Each number is 500 + 40 x the weight over its row's rms, rounded and kept within 0 to 999. Layers, rows and columns count from 0. Numbers have three digits each. The size before them is the row's rms in percent of the matrix's.

# up: layer 7 MLP up, 256x64, rms 0.305, rows 4-103, columns 0-63
# down: layer 7 MLP down (transposed), 256x64, rms 0.289, rows 4-103, columns 0-63
up4 099:501555470512416467474479582495553545527484481506494454535508565551503447451438478525458569467464478457543493521474477495470567464506531516516509490430515495527466552509443404489483553466541567
down4 099:491485457538544554508431422531506476525503577427399468580458400517526560447523503515474513523477468512512526523482539488462482505514469539529496500487518534493551489433527516440473486525504572
up5 091:501490538481491456535466514469439361494541499487449482521449422485529565525550468512486486516525481540551561451574517455518583533573521514470489460435466546528510487477476501533484512494491482
down5 092:513515492515508516492508542498566606530435541533575512403482514587469514474489510509507494476573456497457414533439548446479513493503524487508502448503564472494514494502511448479493494425437534
up6 099:442479550484535486538536524474471521569497472572493455526523583536459492545446507498520446493472481559486489462505419509541507471475534453430458505437493503583438485537506533549495570485472565
down6 104:490504521466549497512489525522561500460443503481543444406507516419450532507438480392519582554506501495484443559441466538475478555569500485553462534520538515503519551492527504496475496514509440
up7 100:546489445488585476454471444553504509475550492517572425447413509478555509556491471511540514458448498467463481514593456479531452487510508539541507461450499519544545513528498520487553558543463458
down7 104:473487522464460480539478570515573499527433449483520490452503407498487480464472478481497527552534549507518465563476482528504559453459422459522562613516483505484481544574504497482517558442503507
up8 099:479561487528470486522550455476425454582479491462454498451485520530461594499430544458503562519506440510527440442444491560514492455517527417499480511560501547507475484497527536454536508483559505
down8 095:599540531499521464455546410485454475521520559485484438516501484550497512520442458471487509514470492486552501540494490495489551510529410447486532518515421499438457549480499504429579550551488536
up9 084:516464483528500588522492509522512557464467517450523478482504598549508549495499506473487422546483500434493494524488474460415471547576541477558503514454415483477547549543461506532436455492470536
down9 089:536416536501522521514498509516476517471471404483515487502470577476514547502568476519571517549521484477562532496474511489477526493501519441468425480549468432502513435472442554573536416479541532
up10 104:440457527447455524514498457457515466519584491522471512540544518451517459563449485534500477567490507555567501531439518512521459500516519399523496544423460499495577505447434491538485539514513555
down10 109:518536436466467463555491551562493495514510511478492540508439494538481425472524458503557515451527511530450513518498525495502503445480539581479486526537543435601398548463505413499546475509507487
up11 081:542448490555521496478548485499468509505510512500495576520531486515497560532433539503546504485463532514484504493424453510411508432528491554589518510415503483509503530479504473529546543375475447
down11 087:539494527553455490493517590461471432531534483454570432537501527538458475492511459516458488525538493482450517427550498550540498416497509529464586537492557521524521431478491468447476509576512503
up12 106:450496471462532470525494437494609393536503432482465483486484513557461495491487527523487485555475483488416535505516518507499537619493524478444547519476529464523467510538503491478578488550477537
down12 107:534494533410447523494596554475503542533459484503440540451501444543542550544550425449564512499501536553501539482493479450481513456500483509475461551511503514458536471553485529472500510469486396
up13 092:508444487425510557519496512502470499418512488467451449472464500499557479474533501498503447513482494564478571553493555529502465424484535541508559472411527507508492420542553481436536587509492524
down13 091:435470480573483511448501523520529561532535567461467533537458505472476578507535551476501530454521506479519492472485443476503557571436464469550445482562431504556467522483463568513455452493515443
up14 097:463501466429524482524472514534522450433515530461483484542590469495513448505482492437496433499501584483491444507547543513543488527479426496540501444464512582551550488514419480549496532565500540
down14 096:522486497532450480547406477529543573564549508493480501483474524466503524561528464477460563516523448477482516553404549447554559511481443505485483547529443482535489483475529437429520452490535478
up15 094:474551546497414527571448486502505469500570479463502460470462520485582466474541504541527441397469527467495524456456571591465559459524508510578506525490466523541507484490515483503499508485448495
down15 089:522493514512563555425500477549444509553525518508507499450525500534456451532411516511540509475535535522463426482506491436441503493475592560517528518538492514439492420483478580478509536427478512
up16 112:422469473502533540483464497521542451574529585568460462532477451461567488519545524507502460557544523525501472499527471499529462481539485453461468514477505489541484540534420562482502425553416512
down16 105:535386520493510496547559499504458507419496461529542471490581583454509501461463447496448544531504501496511557512519446415483490466500441497529479511482509528458524470522573525501514492489573566
up17 113:563542467536525489490487478514505491433499428477502479424590478513572458544506484493480547495475449460506438507499526536453500566485501530444548451450519499566415482482555538505526563500517567
down17 114:485521473509456489478569473541554487450459443495521485507555418531488500493568474466507527491547530494511551533472475486439626553546516545458448524439507526486488447543503458494499577489443470
up18 099:489479518497522520514507477396420476518494478591489456451385563520467523509507493540563488497511474533469522572502528512479534545466533497523512530531479560484499508489479472382536486469557487
down18 098:503506530576469423537481508568510476450497481444512542536568453511513452442465512483446559561499505449566499447505544466522495468506493482440461471498463481513470501551533532540540509578419559
up19 104:456478434514526457472451498470499481471635457517518476553437505463540541507480480489511437531523475520547543441509508478563522475485505567471482480483476480530524483527415581525517523572546539
down19 102:527505538588496528478494415546483524499439530485533576443483524537518438525496505553524487488522517499426439499411519513472468520535516419541514457559460532449471578535488488512448502511446502
up20 094:521538587535512463484561413456518492514561435530483533502496506446533491490530561547547500494533506511534392457535508499526471515499490535437530448472494482561525466524451451459519534443439452
down20 104:530503472456489482553433528486507495557475550453512505461484495561492532533468537485427497455523470447483571546490534505448542511520516405533402510566465481450525522487551503498513439537560564
up21 115:483519499516500524488462471493523497504550539573466416438491484467505542486550489510465521484507491441541542486527556450373463536523524568457501532444432460542503538506537567449465557474528527
down21 108:517453447532459514444514605522560492491499510533531537459482489435472503440444624493524499477512416474543517532506526497502507508474542489474420520539469460518489489473535507572430499512495556
up22 089:566478475484452464549404543447483471521466480554537502488422505452501432471466535468553499500514511479535419430522516474486558520540442480509537510496522502524523508492505469599566510556550473
down22 098:410520562530447502510455439489472529524551452418442503568523553547486551434462499493498511529511529524435470524525590548465513524430559543516505514534525532454494464484484495433521494501475501
up23 112:452504571543535478492547453516499476424487401469508520492536469554516444461464549506493513562470500493583485555484456494486474507428536463486466524495537461568509444519473573566528451539469489
down23 118:532450516517418555488515591530535496555522507491467542417517463493471541532521464545481514511481507556500478454450515522483521485595490502436500500424461481436546551508521472393540487504511514
up24 096:525479468482491502453440464525494529550484457451488490510506472546509468466541559487506495605521463380448538493520453420535473529503509513490543596519487507578493518507431432506502520525536500
down24 107:483567599534472541451533510505551481458549518519502568480467498409549447559491498481459505511554488476486485541539526452462456434430474493486491503489501471449538547479544524411522524514461550
up25 093:379535496498522475475478528469481512442524567556571527479548495469547530536502490518498493578518509470442519520518527515513474438488537381443479578451525521501451490495449453484506542483510504
down25 098:535474509507478458526543461535524501537457465469482551548486468516477438475510544518485561454453517504576507493492462380534520552475452560560597454513487503456523527443485509476529413517486515
up26 088:541520559564566554488458439560541512493528502493419482470478492489531509536403528492497444520425504461471514549461510466538489510579545514467551525541497484413480429519506454529497476545504488
down26 101:495496553523484567501540523491548523457477480556422495505481481545453465464522528530452447511568505565518553511406544500486558477436444510532472492546500538504457487479548467478490415456459573
up27 103:508469492517565466513432457488470497461538561547478492506502497530540518441473546509503516482571567505460453545552438535506533513494525498502477446435478585515516500513557407495515543447456406
down27 100:467506583510501441414536558489535478496464503558512452532537518514474441492530451502562474563483461511504528477508529525483528503567461483494498501500490455450425451569460588501523405534475514
up28 117:514471500499492607424555493474408453514508492566485480495563531517476524553507528477503421521443498519524496566507557472538571453514452531480505529514505533469475512425472553479489504456497423
down28 116:540453519437559537485458543561450448468500470454469486512505532487475450529450560446553549489469543508534524447526509569526471484478472409488549531507562545551449472546515485494534552432473480
up29 096:514466533493555414474440461530460469501486498471500455528476487487484483452550486579476573509493498563559479478530520510526502552472490504440507510492518584527551437533396582501511440481450501
down29 097:518547474532485476439542545441548543462544499472492532489579511457492517531507527474484428468517468452426498525458488556523536375530550542538512496531432451510512519505486450564460519492546470
up30 099:552496451442476560439432458518514452526512497498488474476513538530578462520508460515564503533498433521568574477460519507492529536489537505436542517489480506447568435471463471428541454539463547
down30 094:447455523555507390556522471461498462485505492510512509525504479494433505535514500501481502462453569460506462514487432511561489443533506497594427480497502546531453496583558518569483563479520467
up31 101:463449507488515557451457520531525470523565507500467481465597540467452509411472480478553470512508445522439499436543486471502525430460516499430544559554475568535526523475504474471480499532573532
down31 094:509575549515475538508557553486438540452526510487582434457414465514491502549474594499431546513527452464453449490516465533499496430479542502478493511460524504498476567489577505446500489500494510
up32 096:471473521489542548575486509545493503456519550571426539463526535479513508469540505422488520512456489491540478541456518457428577485492518468562515531486405532512502456540478462437448514438561486
down32 092:490564524471476511439516518463521497476466536440443448524548509515437558513495509479507463551552408537527489563468496549536461563487548507555509549528527436503411476444515473465544504429509506
up33 104:419486484573476432542405483497473481551483528487548531549497537529473512503473549515536407511526544528586442473441486453502473563471493529461528529512536502551495522462515493440458460522461529
down33 106:471543476523458417481458508475471532535493513472525571552501475484466526529503497467462503494509501574504460543495527506467534600379491534490498505605477456472497511441478504467441531547543548
up34 111:453563501535472494446526460592552463580527500505499492444505539511496447486452523492581492558502478539428485472555523409497518496473511473443476555461462486520561468523439554543522479499471527
down34 111:463439448538495506537525517483467496517480482480566488525484504542526470499473545490485530482526481490512555527429523550426492443557473578551413528474544508519502577471563429418470556451490503
up35 094:463495519582548512479468504479465491597516496607513513509489505447559538448553589497477529493570531418480451486530517506517484449514468477484470541447478496495438478501514465476513550496417504
down35 090:581529453416514485531574500529510565408505512454574495517498501520509498480516466474514493468472489585460445550432428537437515526491562451506500494580460499493460505527465522498494477492523547
up36 101:503453470508479549499499490492461477443545426528581474438467574527554479442569511540570442467547557511497507574488418553514511497503507468486488474490533457510539483518422500507504467561453490
down36 112:564491591461551494462539503508527491487477525476466519524425461558451472554449465500486597435521471449516469479533552523439549391484498493542537503525529533506505487530546459467483489478475547
up37 089:507429451502482480480446485452474517544477485597503506548549480478494432516565480536480487558540507519504543453461451425431463517596505437512461491515482473534566490518539482468479486539530568
down37 098:491452478553458483597546534489512498424479467484479433539512455509500567462526520607524426486419515490515505513519457521526444491577459520483502466505492564488450427547521536504491484527512511
up38 087:571479517515466476542491486517452474530461510471510533444494536488477523437565516517475563465520501438446576515429506511480461550628532531538443471448509426520516546485455471499524493550513481
down38 087:445504495548524475473466459558454448531531583547527427559532513468478542526548414467522509539484440531599516459499451481460502489540439493507543535453445505483504472497555538507523495497437524
up39 092:443512512501433530538523479466368466452528504503505603513508493526508505461546475509486475485509582538532509452474480541535489496471519459566530444452504528456502545499422490513565503452532555
down39 092:487518397466620518443430479458476551530442557530538476477470481506448494520500506480541464449522461482507542505508516424449513518523449552507510515585498475512494570514510467492506546560522510
up40 100:552565503514413525500553513449512505510499508538457504489550491533601521397480462601492483481522446463458428553446524511463470499527504489507480471484477507510491532535551487529577440490478477
down40 096:466427452503541508501454460590478478456533491445469509449481455428508490540526541452508536493454535468526559433491437548515525596485466556566488509542518499573456474524524506486500546499512541
up41 102:510488455485502528517488531449476492501400476483491437458545546533546470521434590477504464513561553569512471508506541520522549490534425546509536497448518516428493571488510511469447564473441467
down41 101:459568465486379472509486524458498512582570481447522548520511464531556471544521453534537567516451442447475510497515466505504485582441544475444543467489484472493508519500464523527544486547463525
up42 098:537543493514504458535519437400531509453533453512579491446517518511448575485524581447500475526417504535478556521498490492464481562509470571451454511470488486556548472514525536533464467492468450
down42 090:546440514469478482525497456505486531487467469451483548608544504491468547526502457528440508526566531573511448428435489539482486486464471482442518533508478482515429484458492500526563574524471582
up43 109:491489387521500557423548491509478510479500440457491525518475481479445542533499439467571522515437573466445481493482567532522487518552486471497569546497497532538549472445520452538467554544501455
down43 119:489482501516508563554460531459516543500435547460484542534479459512458465505516496504526516530546574545530472484536512466487519485530561511558529524456524570458525436483473490379437428459438469
up44 108:425487544517470481532493460467582568481502476558503465574483501476553554491412466502499515456452533488497521478509557539542452485550466515382516521526521542497569523468517528493469457507444470
down44 098:480507409530506518491507535552518501517519522412521566505544531493445561448470471459468481509462468474455557483451517424466540563511540544532497540549454526544526487510527507502431565450436449
up45 102:452490485514535522516587451506526538530544432488468534485465522491482488555567462541520434576453527463540460450564422490520448436521570524480542451513484441512437529470513540472524516496474513
down45 101:537481544554506503497511565459464449432461515446510530521507489501533499533448568534565457456501496512451470559489545561419517506533466462449503460550508475429539516504516573494474585479435477
up46 094:474492543521457498533374522461487487457602417461495486554516513572534471489485543495538440577475450458442559494582528518481548506457490481500523473496442525510509480464494519478513521518519503
down46 099:475532491449538494531555515520520533554475602558448552434436513454491513480578455495501579438562503548535439485431505441509484500498477500514450570495506507429471516521461480501485507471506489
up47 089:512510513519549491503538518516497507507576486518486533535504497387476440463625466534479490530475468510577440528528495463514494513450448516468529519409515471532487457483517477593500484551501557
down47 085:551508513589461466513462511461456474481422540509503507502514540592596556487431542528443463502498542506452519521446482485522520527503556491513459547515444553457461536519517515414500458461479482
up48 098:500534538540508529473577528549549409503520459518528453450569463552529498502526429492521439532533510423485500530499484518511496429504422503500475453471548474523518521508437477491566512526598471
down48 102:521473469401517466497460515494473518545559558530490396488502522444510522450433509527548551484548589531518549518526506516450428469528491507526535530550474501447462535481517544493463442528438507
up49 076:488483422518453473499497525495554437573479502547532481470520493481499519505492546455507466503525466497485505575523422406497407483520491505560548525530498493434475568551485423527579475541513480
down49 079:502476490481565547506513481521535517495524530547505541414484472448422450485535453523489479409479491501499461514550522516482542495490537555494439550437439505522604477550531565504450489541516436
up50 112:479518465475539580458487529497508540477500485504531486504575569550480436509494492485638417486509515428514466516467471507462530539477497490436484455470558512501476506492480448483487509470598553
down50 104:515582505481510478483588463543484553473520419491489501519517528466530506465490521520443525521474475449461542452510476513513509457486485429629520504484482452547522540474432504488575538481420527
up51 105:513528437475454538492455464421512517514501416531531492466507484510540467522491521494519492560489520412521484513547435445540533492482540572526471513473580427588529505464532445487529564552508503
down51 111:546508459509543511561445490530493529488497483464519514456469467403493443498568473479512580431448502461519537511575523520516464525499466475558380469521479509525516504561523555515515557485444511
up52 097:467506547526526542546523424567500525480499442478429573492523518473438539453544490454506521480471464459528470524569501482499515453506481535479558529482394489519572492599511517453479498543462491
down52 092:512532444451471527419491468492476469576520546500505462540500434447478542526529541432521572505487490485425503491512480492488528496534590425509560535495561484452472553433523505542519538512487436
up53 095:475481485520546502560400486461482563521538497463539482493492471568521490572464502501450498535425454431520490495478472507482521582503558483425470555505466456551527485469527586549485484486561512
down53 100:526453500512477496434509563488529518547527440459503486506448493501531517489469464462536482486477535411516510516525522505445472445508481507470553522438404451619529525554502506568516574472472548
up54 104:471482487468563561608464505504502477475419486489483543488483584491560500513474509374479500511514560501511507502521452543494562441506479515522497509453523549519486507451422538477533503448445503
down54 105:517527445493483503494533525470519538438471514418482558549515532485500431472474511396499480478500485410510453496524500501514581529438514451513535542513462553595520441509490524559497496500531574
up55 103:482477457544497502471523469526454502441587473468528501493586557541496528535540559459436493547443535466489457435529493519566496480484487442535511542494495432562472521493461444446536463518498580
down55 100:510503462470553468478581440492588513531511530481463548481451418544526516440485443579514483448517491461458512585523518457510474448535493427534561508522528518474459465509510549510491469520458554
up56 107:499444542491508524509418466559524455474479527517466506494541564443506478460580502509481535499438468559520530601480458553533478524544485487515521537462501481431529505415453447536495528559445474
down56 103:520544455516522454514480508525484471476500567534501490577473475563474488478483484453504508507526527452540576509528474466530532474449489457482530428512461484533410449496499541517581368481513560
up57 105:475462445526585512505497463434500450448511507476441479535418458519497488441436490491489464528516485477546466503443523519555521533437491566510435520478539503580501528514506551530523602518535544
down57 107:489466429507497476423535509539504532393492550428518508548521557578531453564527463500541568463549510507520462512501502445437504482486469493540499463539429490495500545502506527509544463411506504
up58 099:535585486464528549516527492485446505506524441463402547485479452479555548501525481587480570520485502505569437511498470476511512427490529525433486477502483490451427504516545512455564535483440494
down58 099:467485494520479556564458474526532462536512426484506474535477486568526471438555493459590473465457501466506581538519414525488592506532443465506496473491544515500546512462501530547462413495511483
up59 115:521513465527551479590489529434453491514518504468519489507514382504506488509506501494497541457553531538513492524541473505426444515544465454463463478486468482523555570458592446438540540548498448
down59 107:450500554544424500449473493524476522483462526516527526502487580469521513486447537514578513476470518463549459524571584543459478489436482524551541418523457591461518460459488485512481460505445509
up60 080:493463450469409479485553473454537500506433536482535450543507566436541496599500533527452464547472522518511534518490504493486506525529448576514499552522533476498533506457408422495561517487534483
down60 090:553563523489492481491518476526573488571511505507529491465509454551473446470525457546524522473548441454543472503512461527485449486493510441543575497465475415530452462621494533486418477491507507
up61 081:443498548516509565561498488500483499510529500457465480502460518577488548535444448481446502547433490549460520483541560604577525475538534505525486539485524500480487498507463431454433433444465484
down61 086:508576531592450488469471490484528561471496445554527543454499527526544492448480541586489532541523545500475542486515551447449458503545485419476440461463431440499510486481508505547507511543456457
up62 095:466454471511550479508412529500441474513470590505467522493512524460593525484549540489503473513633523528559485509490524526494565422542472493510482541492464481468517520463460450464569517495483497
down62 088:533557529476464448504505426473496509533524493527472450605512502554489486510494420505492507493437488473433550523493454468538430553440525529451518480504538505548500436555481592519554470547516492
up63 099:472443547562464495535523473499463513514565452505495526598508539575470470475499455439494493507461530436460470459523483474542505475463453559494530473556542598584514479471467514472487467442503531
down63 094:584489510522548556496474478547517512454443498498482455436451576476467450424541487463514503536524493430471521515526519502503507509498540401431491499516444578471553562535527461502492515514562462
up64 097:497524483552519527536447429492524472499536470549507460455523485479582511427528506522565497540505469480481501504486510571555520530528418561453526498483450450569491533433444547449476523530420528
down64 099:532527466562521534461503490475517592486500545523536456491467508497403503459477527520460469443490557506474497457447490531480529383470504466553543543574490481548421484515512514495505560557486536
up65 107:502520489520536527523432466523477465518414559483481469496516512479551546521536520483572467451531548471513543452498568514446458463540556444547448578427498515479572499464480468540498457456548541
down65 109:587503542468506542456511486498484518446439456479476520526518541441477545532488580526511485460479473495573523517531530480384470485457474456559423535448501500572483518494478551556507461494555501
up66 095:501483525542519408539511518450490439482555429537509535559537453392516568509493503522541454510462457491535564447461541481516517438472556523462492528516474568563501501488498533483445538484471476
down66 092:500494514484597572440520532500485520535525539434505579526567444577487496531490473550510529503515506489519468519496498486474540493489470470456507440521452509500481476448431428574518433430473560
up67 094:447508527464588516505519552510479488415476453464528434487496513516493469505507526476498414509482458485547537506549478555499587485560596474586447485467500514466511525483444508480447542473484554
down67 092:495498565486503507501498491487495550494489562517448587468454520493456485404491506484516529526501535549475602469492438546540503568476470546414449524451535477499525518507483576501455539490471424
up68 101:487483544440554564491454465489448522567495467539497514468487496527534536470457539521507483449521523452523444496538490533511444466485467472484463449543556549567410568555416505557507539497449475
down68 095:458527477525541507456454532451472547412496494504480463583542500496428500550505497507507530521569502489562431450512439546494466492472570483580538586531492504440477494455530533505461480508463547
up69 112:528521523466513499457480509533500460491537510564539456411537559522440465514507507512588478549439511538519544480504537527461461510447533444465515551485541526559491458544452495510479458452487378
down69 104:483543553541508509502520396454451472550514541471442463498407490505551520544510480489493526479578461532512486543527464461541475461496511524536483454496497419427501546462520565530525447503521579
up70 094:567509539523578537519465513490473569488515472453426515477511437523538418487478513511491523543483513545493468581551520482520523507509497489423449464476416457490459480535445448538555550536509562
down70 088:472485472508511489540521510527490454509411547540531456480555466515475583477522479500504447452570506516509432439437462502531517521508531584596472438475515504532500546445547534467442461458526506
up71 097:547525528487477537548543424479456519559475430569463523537466467501504522468530511483523519488472533515548459470506374541544435517483509481524460457484555532538491464513406551492479474517542444
down71 098:511409487481494413507519429515486543514469472575455504553495504533523464534475549473423499526505489466508502514538430516479534580461545474514511529508560492526466539458491538439518421518589528
up72 083:510460418601495514429457522519557481505475503590488474508527566490535534536495536453487406513512500463512498504443487470488465493457551515438454562492530483472471486512483542591483507567486529
down72 084:514545595444462484519546424505500569525514454465563550473534471484551489421547533496474528522512491503487465438516504554458527486527461485527519488445515528468478493541579486446389489504464483
up73 096:500520471514588517499580492544499489449504572556474510470562570572532412491451527492498479474501521493478464507520466496500478495498512480471417478418510558546472530481413513479500453487548565
down73 105:546497485429451462520484441428535491545479378489520501492501500408486543503493488523538487528479527573420490499518562469496501420543521540561536543489497501556516459486541545480541508508474543
up74 099:516530428520496510460476516529559452504537476454455568424513512460511518567474478534509463481511498539588502434477494549518474516511478462476497468461461475582493516574525429487614530504466526
down74 094:452514462524429579511469508536400557534561507455463490510494478504474541496545557440434468548505530537511511494459457506538453555481453478483588565533476471519476529499532462453533509476538447
up75 086:474486474582482476525439449507489460444503456467541451537524500554613439537544539506517579547532504472436475521463484425451490500444549480534483485471477518521537536511512484475452463493531567
down75 090:554507483454500533489500520491521523520479446534503501503492555535509531444532423485509479427485443545508468560482473521560513522505496490573439541499476539399425489491509439609544519463541454
up76 100:513495543467580436544483500512475494465495449512518451552578484469523553480441509482491507551466548486503512502509419421470517484509581444524515459548567513541441497520409524532463536480531462
down76 105:472496524545513516477456514515551581515639534462483421453431486442546500495436493507467464475559433474507505517512489492473433540521504556518555533577491506544488492484486503499507463516462455
up77 104:450543537520452503502554527438474464461489499557502500474533518389522514523449527520512472510468519478470525508455517511402543451497495472517528427488578487563533492476512557485444579570546483
down77 105:513533460439504536513513509535504524461520581424477485511474536571509463520509454562454594482480491510509444521527518498524421552523454539448510502523446522506493440403447440491554519548495506
up78 079:457494538510454467561465485529488573564512506578491464422430558508537559476460481537456483475476524510495491539511480592560499401566498452508504503490514466446511482458502455549543492490532480
down78 079:519480522512560506465501517523433517426568478529498540532501487501454422417477512496562501509570373493479563531490542467545525495545424504495483439523437505524528493490491494444521492533533528
up79 100:498450533497556440523531534542469444521508436525520536444517518535591477504533540461502462504487566485501485627427507475469480487482443464543489435474498517494513490497503513568516507495402463
down79 088:495522437487463489589485453450508552478480558476455562544519468472457488537458532440475554523472457547485450424529472465485545538562550505462534538464480494542503474505513438483532548459565562
up80 105:534532528462522513467496396582502519526399509513521485459545458484532437546488498501498509457477505482473521515524506467464535464548495474422468533459541498523539551547537433495408562539520549
down80 102:513447468478476516477530523523483471523455484517542557388483589526501492541503472486536483519576476506510549445478581521414479473503514558569486523516513502511538453475472486561483405455479532
up81 103:486480501548531509518519452420492480435485514562499489486471563437553518435503449604507536511510540485484460533482425533526581480439454548461499471501503561528480502504534451547498495415531496
down81 103:481495555445472489517453568521529430549513502437531488465560495562442509503504527449494500461494474523565578422542540554511430500532501522533479521487550480520505423485434469522487538539431465
up82 102:518525532529588458497479515519478437540405409518443498544523531477483479500534558526541497540466414517526541510506500435507527486472434481502467486570508525457497546547520469480526472545406499
down82 088:411519437499478486492461473491518530461551554472495460480471441551576540479594505516545481472477510470529468434525515537450532508472511609447542462512429485498531519509505541499481571494521453
up83 105:480409530477490506461494468523499397449517453526444545496586523577527508483489524470515527493455576556516521487552494438527488500518465490502509472557473488490554556519526406475523452513554538
down83 109:625514412497534553520460476501511538483487528421508486517466508415494518520519484498540511539514506476479521477416497567489500539500489479493499472570482486440502431524478621472477512470475481
up84 080:443460481470570474445502483472529478488435476573494460472444520485549550516567519552549520492461477506505471538412516581457572532464501539525530476471541524477480527532491437464561512437463533
down84 087:486534518495499502594508606555522547541560544445530519493452477505479477515467471523466503500509503485528505413567511463484435522477487593439484494518450519462500487410462545489478437511528473
up85 090:504546466536470468584501540497521481422503489530485382519527439519525456545432561470503514458518519518551499436453457554486538467554459484444541510519536502528459452481494511518516516532483591
down85 086:467543476448533507533437588491496560505464574473479495534542476495537598503435556461560522467508544443474459458474463429552484472477507566479520487510533484549445504522521488478497531523431470
up86 099:525523553515477565512458354508436480507528542520534467543527434548457455457550527484496477523453490478487443429552499552472464450495506470524527485498521504557483478509457484541559446496540526
down86 101:506456541498476490459501545398530537476469509470492510510362556478491479491535507493512540539502527522478525542585552549518551440456515451471454487549507524415536544488470547511496498511464461
up87 113:475536554584482552469535510514458514496509513448411509530485623488459518542408504511510453531496519557446490497510490421561465413504521523514488521479537497490484542563486500458510498502450493
down87 104:460486467462434492480534482401487490565481499542535453534452527495531475573528510591423516509501514493531536480501546544443484494448508521528519451494517568472508431478493501577576455540463511
up88 097:512552438545491486422536540560460507473478442505454495499493477471452513503539548434549465417452437473552464584543484530504412476535489492508555496513507475524472535568499511567495477552507511
down88 092:488464564496507478518420524492510403502548515508501501509458440471502555480539485470459502542436534478448474419519537510535533532460569569468479493447508514519526455486530509548409567543551530
up89 088:485507538486538496516441511540406458472492509495528530498489479456564474524523565504536484400494476407576536459492551504588505562453489539482440503461508563541519490493463499510565495452514496
down89 091:451469523482571531459465500536484556472457537454534488554511525460447498525510520519455548475498534545475493447536585335501487525489451513498477433474470543527506536505509546486462496542502528
up90 098:463482454458547508550559525507518546424490483599477439469543500499540510463538522545524485468500490468587526488527478459500431536525490482517558557513476549409535505432455523478480440507470546
down90 093:503565552464414545450493521454501524544491582453514584532439526465491534547506456528520536468475511587474546546480457473460517519525478457436524454452487448523495471568497476527522514520465451
up91 104:486521514561447500458565509501526441489468474443508489489477526406523435550493509536481521480487502462475461569508473448438526476528467578525605465503566532480523511547456463538509500519426546
down91 104:484457516442476499464478554478476604536462523510505508546534505497549498509507499492446560498525428555518498435509512573541521508505540472464460508559394512442512485464559490472439423546513470
up92 099:509471490547467549512546438533489448491472475544530519543439467518508499520475549542425493516481428505429563497484520520470497537552571498556473447469565522496510389551456541472517526447464478
down92 106:481497457493517406429461464531502537525504490502473537461481502452567536477464460547477517578514503557545492489601518434436549514449535461524518464529516490432565475518484499564491565489496467
up93 111:498530566540577463500457488429533494525500463444430512532518537546453481433467524516470470523524454448496535545531460485473514467540538462506495491494555541548468480581410515513581481438506463
down93 104:477513372529425504478483520561479473444465542515548484534561510475510478543514521528514447522501476526565485522433554506538517529477526470444445557529439486516558503480562510479449491460437543
up94 109:396534474471496589555517477495511485563467469512570510547478501474581544513463515526526519535542544498557443544429519520463464457442497522523458508464476520520510467480484513442474518502395513
down94 105:525548478476472555469491525463446465422408450492557504483490467640536495474462506487488465452483560488488499570497492530514472536515600486525495524484491495552467537486504497528506471435508553
up95 094:482424504543509481511542491461470447556483509537510520503531498515454437446508519578473539487459528401535484531479518496505552522446482492463506487502586544477505578535426544500397469489548497
down95 087:517482471485490529473457527583487493416503447528523485547542464483557554500514517476495540449515485509510556455582520546494515396510516474515512505528487475504507512562543462429563477481381476
up96 108:534539488463537550512510454506484441563473441441442482527432528504468512473514523467486432504508451453489568524511569538523433559516484510539485474492492559507500482607536463432513505569448497
down96 123:485466502537577457512517539460518472564494551547529482497496519440431557476524455416504454491571536529441476527508481409507504490484484581510530433482521440488474465455531534539472557517551483
up97 100:461499455500522472518494542489528465529550510525499476490565431546563463483470467532493466518583567499518462535542524485558533447525496451405468456512478596498467543450448472440529472512517438
down97 096:539502572532487531499489482501511519460469518543531496513417566449493567476499512479469520571441520487526506476488417479488509518510514492540600451498478430504490398538567466554478453541450486
up98 108:455540542519493535465545442540421495538551456521464466518516546518558496539497522539491438491541513414526483489496511414516457521410482465517515489500485539515600447490531484467450549520520434
down98 097:494548512475513559526506486472510516505531510413517496492491468538498537461491487482469559558518514469458523516500518522519534544614469464541525526472540493418476422456398533568429463500501436
up99 100:431524524558429510504503481474437538532549482569546512543514512443592490556507509509486477446457467555484461446551551499538534535519510487416510501476523498522421484450483529421450526480528500
down99 099:441418478500525478546519480601502513448533541542496453501519512475447497577482472468484471542545444478463490518567442519501553557498538544505508533519457557504450502519593480460457507488433462
up100 117:538479561457533541482458537477437440495496521570526442475594504529495456508439537597494501573501556475520453465469436517525505476460522448446517495499533521486523550418486456531500468497532512
down100 124:500516544501466435464528434557594534507513464455544508472512542401483543546489445484523518482518526535457493547515531475453466509447526467533564486500399509425503493565517491497514469517483565
up101 106:483430542532489502469514535487459484517434492526495478477559560528519471453513508505486507496574530530521517491556430557509494442461512486390461503461404480503505575516482548535588506455519454
down101 102:547526462498467540467451421477513507550490525490447544484488435456520519528422499474505538546478519558538471424493554533492467467494535553518481524560593494484419425500534536454501548552489493
up102 111:465482543525444504502481484486495453534539550519461511544541540510512576535501544543548552518435440486487522493427465555542434476541472508429464491541435509507400556482416481481487545500499491
down102 115:495523515531534507507498521537433490441449451546530523488436518505552538494522471488553563528512497408524448425548545435476514464386506534490535491561517492462473545547535502429465539496496502
up103 103:468464493483510527464475558497495490472559517525482543454471512481469520463523477460533442497402512477462492484511477526567373528511467565483492491529502519521630513543548564457510524458472489
down103 110:486579511474478466506445465449573487527514538519462475491591488487534514558479462480539468456526433535520492446506435549448524502508562545534413534534474509484508502476571498474481591483450479